python train.py --n_layer=14 --vocab_size=1024 --norm_eps=1e-05 --tie_embeddings=false --lr_head=0.00958 --warmup_steps=71 --train_tokens=103800000
Each number is 128 + 32 x the weight over its row's rms, rounded and kept within 0 to 255. Layers, rows and columns count from 0. Numbers have three digits each. The size before them is the row's rms in percent of the matrix's.

# layer 4 MLP down, 96x384, rms 0.0458, rows 0-95, columns 192-255
103:131120132145162114121163093093148162150225108165177129125082169110145146146153153130181126159156154130147148088202069121144222130114135145086103161065156117162153135186115094101153145103128186
099:127112146112145169209102127104116102134084132078056188103083097047183130149144098086128116196125158138131128162106096170117105169140113142105099176142109155129159149109128141094116143101124145
094:132102099142131206116198150155157147123122124148125222101115147100131109099117109141041082097136089146183118137158139145081085140146137151118160132153120088114140162150141144148137056169173115
101:134132104160136118098146142127061134106121122170115139138114082178079148118104107129147104094135106124106078164159143149165033038144137147108106101067150105151099193196078142179171074070124153
105:127138139143184141105180132121155213100220099175066159108143097110089137072121125103078130134119080122141134147160100135139138149160113127119172114105128068107129122134122131139193179161133157
096:115115121100102124153118119111107088149113073169093138134114000177153104131133129191091131129103125119101131142112173101126133095132154150142120087000102115072154110169168125118112113174125136
102:129101138124144109136137139186157151136132147092162114109132180156116165112095087145149125176175085118137146086105083155119088176138108117140138094174140160179134171141110144136168121083126134
103:130102153178102131094139119144090119088141157097133098109150155142025144093123148130194118148106108124161136126097147088164107146081101120152175073103081085182124104113173119131174155087119132
105:123150101158121149151171108149139100164107135150131203110153162113154190088135128104177128119124085132141177121136077143165091186182119115113140137228178137140122104126115135160150127102115187
101:125118102123118176109099153203170157156150124145167089122121138118128237113120139126158162139098171136113114099153150110110155103123142147054136121193071139136126191032135137116183156151093092
098:132177147155086126117118071098078185125191138116138117159094115201058173108090120163117136153156062146135124174097068191162167207093158106098107104084125098177155129058135139136102120088179141
106:124098118132167152107118084108164161123094135130163184122203143136082123133144132171054107092151097121091127115141117177111130161143149140154139140099162150101113112126123147151193117120093114
104:130157185095119120128082094127079151081162174155150153112109113154144114137149138152107113128152111114141148166141081142185162181101128134186121115184054131180140188079161144130116142101096073
094:125116118145144119109167114115061105135135146252159124132155118127092133125072109125096142132098136136127141126129126153155096120207101157132090120086109136132166078099134109121130200192137119
097:122103130122136161125142159166182091143128166086143089138082086116187147130138094089144105127138124109144124143065141076068125155163131114084179094125126150127111118159140107134125098146125106
103:134124159136168114130119106034106150108064137116133119133128138173141131104117102191105158094188147129091132132123158095100089185090115110151097135123173101092132176109143134164071143115116088
104:131155129158098053149045106155127161106205131195081134152156088116101081145085117171123205136193135127156141115100127155164186215125117136137131100095154125106167116139106144102125085173114132
096:127095115146092142140163092172135162107074119170204064123129113113152158087130096133162119131130159114157117119065154141167165032144126129150092108124144155185172148190119146156121106091180126
105:125113129071134111138161068120110097122121138168136107121154177090126177097101118145177082087098130121163142083208143138116169158144126151141134122025090127114135029118093104133173109121123162
107:129119169106158094147125153149114140111167174085136134133161145154106136135100147158110068160087137150151124192121143111168052171124129123152153135151123126177125180103095111144179144154152174
104:125151123090141139131189111135132125137111133140122137128079129118160127124141135187117159164132080149124132147126093170157160078136150170138107103149110174158132127120098141129174122082128126
095:123155119075099189146139153113128070145078106070086157119082156147243136134043124138126102155098111135098108094145084107127117131077136128130142126159110132122144133108142106176120121100086118
102:133134107129158141156198082164115152122165124173107116106139104095067144130073081191175163186174041132131142082133121051144093175112125116164127140152125125155134143133171136131130141072129105
102:125133076130121101172130126169172122157095115067190121124125077138170103125154129122163126124135174138121113163130130138085201063126111116133166097057133155111115000110115108155127127136097133
105:137132104111236097131084110183087133128127159116088149134146096151075156139143144167131129105186117126137144129128134147142088074181148069147077119135176146118136113097168142129109138130098147
110:124116118123096115146141133159122134124179110131157087117132109095170077143190137122132106113096121131155079145176151119061111142149096092128139115213086066135116112109157144128107142090138127
101:132113110102104125167103161101076120082086108219103097118193157131157075127126102159072103107119154112109158118203142084203155114156065158133159162098102107111134103183104137128157121069119079
098:132114148127111099126108129135171066161073095177090150140148103159197145127120119091114146117121164121125138108137132136164091115156138136121134090183134112122119104092112111149210098155105129
098:129141122107134093118142130170193068115161146142102131099176136046066117144146093069053166142117146121156103152144102127146098204151096154157129114086147109122131133115155128090112087161118145
096:134125124167144146123216125185157094134113076154155193134165173164081142114101108145112124109048146137083132164073094119112098040178142126176141133147156126155156071151109143121152149138113159
097:132129129139110124095208148177133156125134116146187191104153109158084158140163172122147095134092160117140120176062129135087100087136122092125118147122136084100126131150095127119167114086132136
102:122117138134183126122117066144189172128117117161157134147079046147099152139223141171137127142142166108132120145124145134137099155119134129149091089132170121145135118056106129150150111121110141
099:132165142136116097122125128161108146132118090180059153124153068122154208117088154093108105153129090145146114133108059131115175092125131098102143112192140122083171149105118123119120156142124128
106:126118115190183130190105114089181231170205115139134101135122139142163101124161115118144154191135077162108120143031140089133156100096154086122154122102086177088178146164079175141183135159171173
095:130146150169135161148093114110118164138162161109129120126135184105149106108086130141136136107078122125084126114158114114152134127107120137080172104215078115110112117069143174126150124059123051
107:127116128142077144149113137177156052120176125072164149121099130111191122149068159115131185131120076140136142151137203166102114111115145112167133143142136094174143112141150149126126101189139143
105:135149093116144154135129105067198127124030109154126115116193151104157136137158150095131121154132160124154134178145118150123134102151144144135131131192107153177163189127121141154085151134138149
099:123131118139154096145116108054132131114252116072138097134099136152106165101126143110110121178144137113136141127159171140081175073142102127102150116126141111096090179120173146125145135134166153
095:124098162092126113104127134154193211142172101139091037134059099107127145104135136096126121155101102122148115098181109152107125175145089138115140199147126115125106084103098108089142078125124146
099:134110146113137118135172150120070077144095113152133153101176114145100101129141152149121170137110140118131144089201114137154148144113086123096150177127111166149133117117116116085105181109108125
104:127090076114159156134117115129113178120173141107145173146129140103131142122122114137102140131151093121097144151114096193148140141121126081089131138128106135122096108091173149129133137150175110
099:127135142147157119140128104075159109162144122133220092112170099118128161149114119161113142165117143107148129091157119099107105157143146131102135124086131141196158145188104163153098118112144128
092:129092139157131145141129063213095083100108131084119156124139110140085120120085109144078172132104138167135129081127153206102113168125100151096118094108115103154114164093134116111127140134084125
098:130120119098076152071083138154147086166089125152061134155093070112075101153072137121131120145133083140089109088148133143085134076140124106092097118097137130168184097129105158095143161065117110
103:129118107154121104136118105155157135147178119149091132120047072080160174113109113103112123145129057134115095188116091069128100108102143017156139131103116129166133182137090114089050139129120128
103:132100124115108069063145163081115170132095151094179181114128114069095086090121121099122122137106127116134167179129110066108138169164125154126107086126104093094053183155111106116066106182129108
100:131127106138091114149178151163123126142159151113138174149174137146151062132101138158081139144165129131137115098133164166119159148173156116120133159057147138162145158050141140134195126149157181
098:129144161136149129148203101153128182111087099177152120119149072158137174103118130127106161157152099145099145149126111094073168086121129136102082105116156073144174056182147160125143061193151146
099:131116137156127123095228137085186025119077103125135162132146080128076181127137159052133139102074111128119115092135138124086107104150128124111123177179211127133107133114124135143121150169128111
109:127131125183088149122194179142161080094142130149127119136135068152155147112118097091145128115086142148097135133101117144142127157115106068150129076178157136102151134133136132126142128128147117
095:122065104125115125163115136140115122113167131101138125150165120119145080135203166121132073130133158121136112178103125078160108096110143093096133115095129113110108166144170129181143054125160088
093:133139120122127140153147126124141000108096126089112134139063121135135156128099127081122112137147071130134121070002156113066153115140101146119131125117110125148127158177171129112137131107119137
096:122117095115142061113126100129124138141137124041169072159158091121102190154109115134082036121111179130114136172129183086136144047099115094123126087121082166097118041169175155135096130080128076
089:126160109092095124163054098063128155172165141098149155110120127129144121146086126132094125134104134138094203114196161101110130133151137152080063200148066154126146151169090188094078055168126147
098:115137113114151128091121144142080210130213153120238132097137163125068125151115121124140041132139119114153149214108168164076218168145103098090120028143157154112147129187129112125133099127126125
106:122150115104132129145137116163122122091048099121150120125170145117118104130115135135105110116067187119147144160110118120082152107102115145126132139130167155077143077124120145140138075186065091
098:123159128162110135084157077121145133157175128130042123111139101117117195187121109136163148093129113141123069125133089098131112150138140150147170129143144076139112137144070119134089117115099120
100:130132119113100147150108112097150078152142105180116105118123126115146101107138112158147094100098103152139148121091159196146136127109131116060138096102089075166118061156139116148111126129101163
102:129138109159135063188136148105151136121131153164144125116202155118253177095162124099170095129179084123109101093175127166135082084120135141125119081142156148133180086129095128149139148182115127
100:120147134183127113135153142105104056154165129125153161145081118128074124108122130075103052137104064126137135141149134135145141182126139115090162124160153121091133083157123117132132150208157124
095:123103106118118099147074140106134101080179107078117120136196127122076080143148133124140116171153105137118101153113081177195109124122140098086131204117115137147117126127125128109065207125098107
098:128157140136101108094145116139137129130144167117123168168123096066084171134175155134196122160152134136129127138136148092102046148123105108137112177159103117164130088151129105142067083141178094
101:135115134091129157105117177128129049127094118139077130077082110134166061149094104089059128052121124139117126131112147154098166088068112138141145097153176108110118058059154129155148111139125091
093:130108140119096178125110150142098190121183111094162206096079155092116096104174123064114170135210109124110104160138083169154148167126127131125135162100161183134135173130117132167157123084092057
094:130147121126094126103095168153181082138129130167051083135117131089058107103147128134065145093207163137092142126115143065086149159105160129083133167119131157081120181207189108159108153130101118
097:130148113114142124123124071117121130065109127158081119138136114070109048114100085188075068105121107164185094066139123112106103154092105174132125160079181120130130135080145079135169174114125152
105:132185135125112135166064040096133167089163138110101156152129137171113116137160130157080117136139073143110127129130148109131089118098113097151166162088160189095112113143107150142066072151132164
099:117114136117094157151103089104161159102111130104117159139128124098138171188154111106115198125107134117122127092165109120186186134113142150111107118152078121169101135149100137125131173086155142
094:135130147126149132144194104047093078125074170146186106153081142100138151119093130088102089064148095107127146124108072142165127117117122164117089083140147098105121088149140106122153086050137124
097:134154081169128137095083124163116094137177107115065160121117157135103091120096159197132210142122096124144136086111066147093196152197123095162160197118103110156151144077145159124168205151182134
096:128131112168159145119122117106147240195157150128127147111042104130133156112147138160194099169143159132126105067110169177142178210125137191106133150110101109112175091136112106122164150168145195
096:130162129125154162128154111123088108132172172089102177138129127120094145113064175161210075128121176142143175105120141095139154156119143064142143152099116130182163069153099127135093122110135152
099:121140189133152118145136078082162062104085124120124081157149107111112158109154093129054109065096115117120146060118090141129116131129130173118130103053146136168129141177130105156115136083129077
103:124127133117100117140159151039123161153148113175147080152093045168159138152116130158130168164124107139105113163102111104099185135138092142138077152156122162165152206149087125142184170123069133
096:129124148161126147117163092139207122157097121151174116139186128174054096129155126081149057089122045121095133105159142144186160120149146147116160147076102104167134114126114136144194207117139119
089:129126120108141158212099133159177093078170167115165122145075132072155071125173149129051167137113140125148145170115116063154179151114130105105145100127193119096107197120162148123117106216126162
099:126152162189145167156132068161137134141086169119109166133147157170187111123153171107116118126146033129131158083101094080150149140159177105122150113175197173119142081150078140121159103142167127
100:126100123125168186115093164175113127119130118100151143099091162050167119190045123194112129095218135118193147123136133187141149108138109095130161156147174103125138118137058102109156116164120126
098:130173149125147056135116155124140182105149116132141187121080172133206118192130137107142111144123150130143098168096154143141097158170128104119093089098191139084130124145109133103216109088199106
100:127121100139077142107138088130130156126091139130076051144169110126113159065127103137147109089127114144132102103107073102152150062126100098111121137084114103111121130156083100143027174121146112
091:128168133142144088114178150063099203109124081137122129139120115100064081141058136165157091155167173107127114089194112113130127091153142185110122193133106147129110122154124130119175084110131114
100:122092128145214072131128096090070064084077160111139133128127101098142123124154131113083115071126191137131195132118119151108061067101121091083118194132134137105093076125096124143128090096104131
101:133115143151102143138100079127103124103182099100151131124121068160191100167105091102157123149110087127123093139132107149128117145145129090072146129092143112201144111206118140181152088090139087
103:137159140149079117164092140092153140152163128079163092103104118147129144137166117095185073176096156146141151081170224149174143063124120111136166152136072096117174208138136120119155144126160131
100:123102090179032147122135173175179137081145145129192097110112115186172201145153099116174125132107108131112108117175131121081109168113097141079217175175142121150115140089124136133108193123140127
105:136139125122107173148147144098089065081040155145145106114130104149120199145155157133160092155116084117092105154130149112117090156091135128119138172124164134160109082091139108134096109104151149
102:113144131129207136176142127087101106097111141132158101108141162137138113096112141099093135118120205136139122058127195087180174168094140084139146130063125161104179140108176150108166111130100125
101:117139164137137148122141120118101095151144135125170221146100099090028149185154127111118170135132255115148173146110151159172114108164138144137100073107128116174133117174119132136170154094165167
100:124130128126153180121161138128056168121106137145130167126138200087126107130110095132114098134140085138124127154112099117166121166084116105162180177105125149120104081060126132149130175159118115
105:133180133151139122158042138146084153158129157187134118135189114052132161156169141170088113174102113126161117113067085080149165225160138143179149133128134187156140148131157118103077158163170130
108:126152105129106077150073108186107084144044157066099112135141174187079061118139106193146111109131110106138137164084107101140170183134110126151102105100179107171120123164105138111033123167121135
104:130132125162123131063141141159114119179133125140102105165149159156080026080085138104172107158134134140140136140129174132063144103114142106117110145140104083120112094167167103150076184123082122
096:135112132165106109129151111157087195147168144198159091127130134134147178124145137131158138159118093127120144148177114135084080211130120161146072120140153076137094112048113117092182115139134164
107:125119131103112106067104151206103119121063162113158104143083107087101080133183147125102123084131104131062128131070214120109149146106116142141146088031088053078092140180093156139115061117120131
100:123096126141102079110051126167132107098035136182187114136110200148086091148136130133115105058126118127078113183134188074143157223124107116102144126173096145109118084103173147166172148128100138
098:125134113145138122162179151144183173139163135117101115105118082118147138181135098074133157147145165116143170120088131124044118116129139130123118125132173147117112148136095128131121171105071131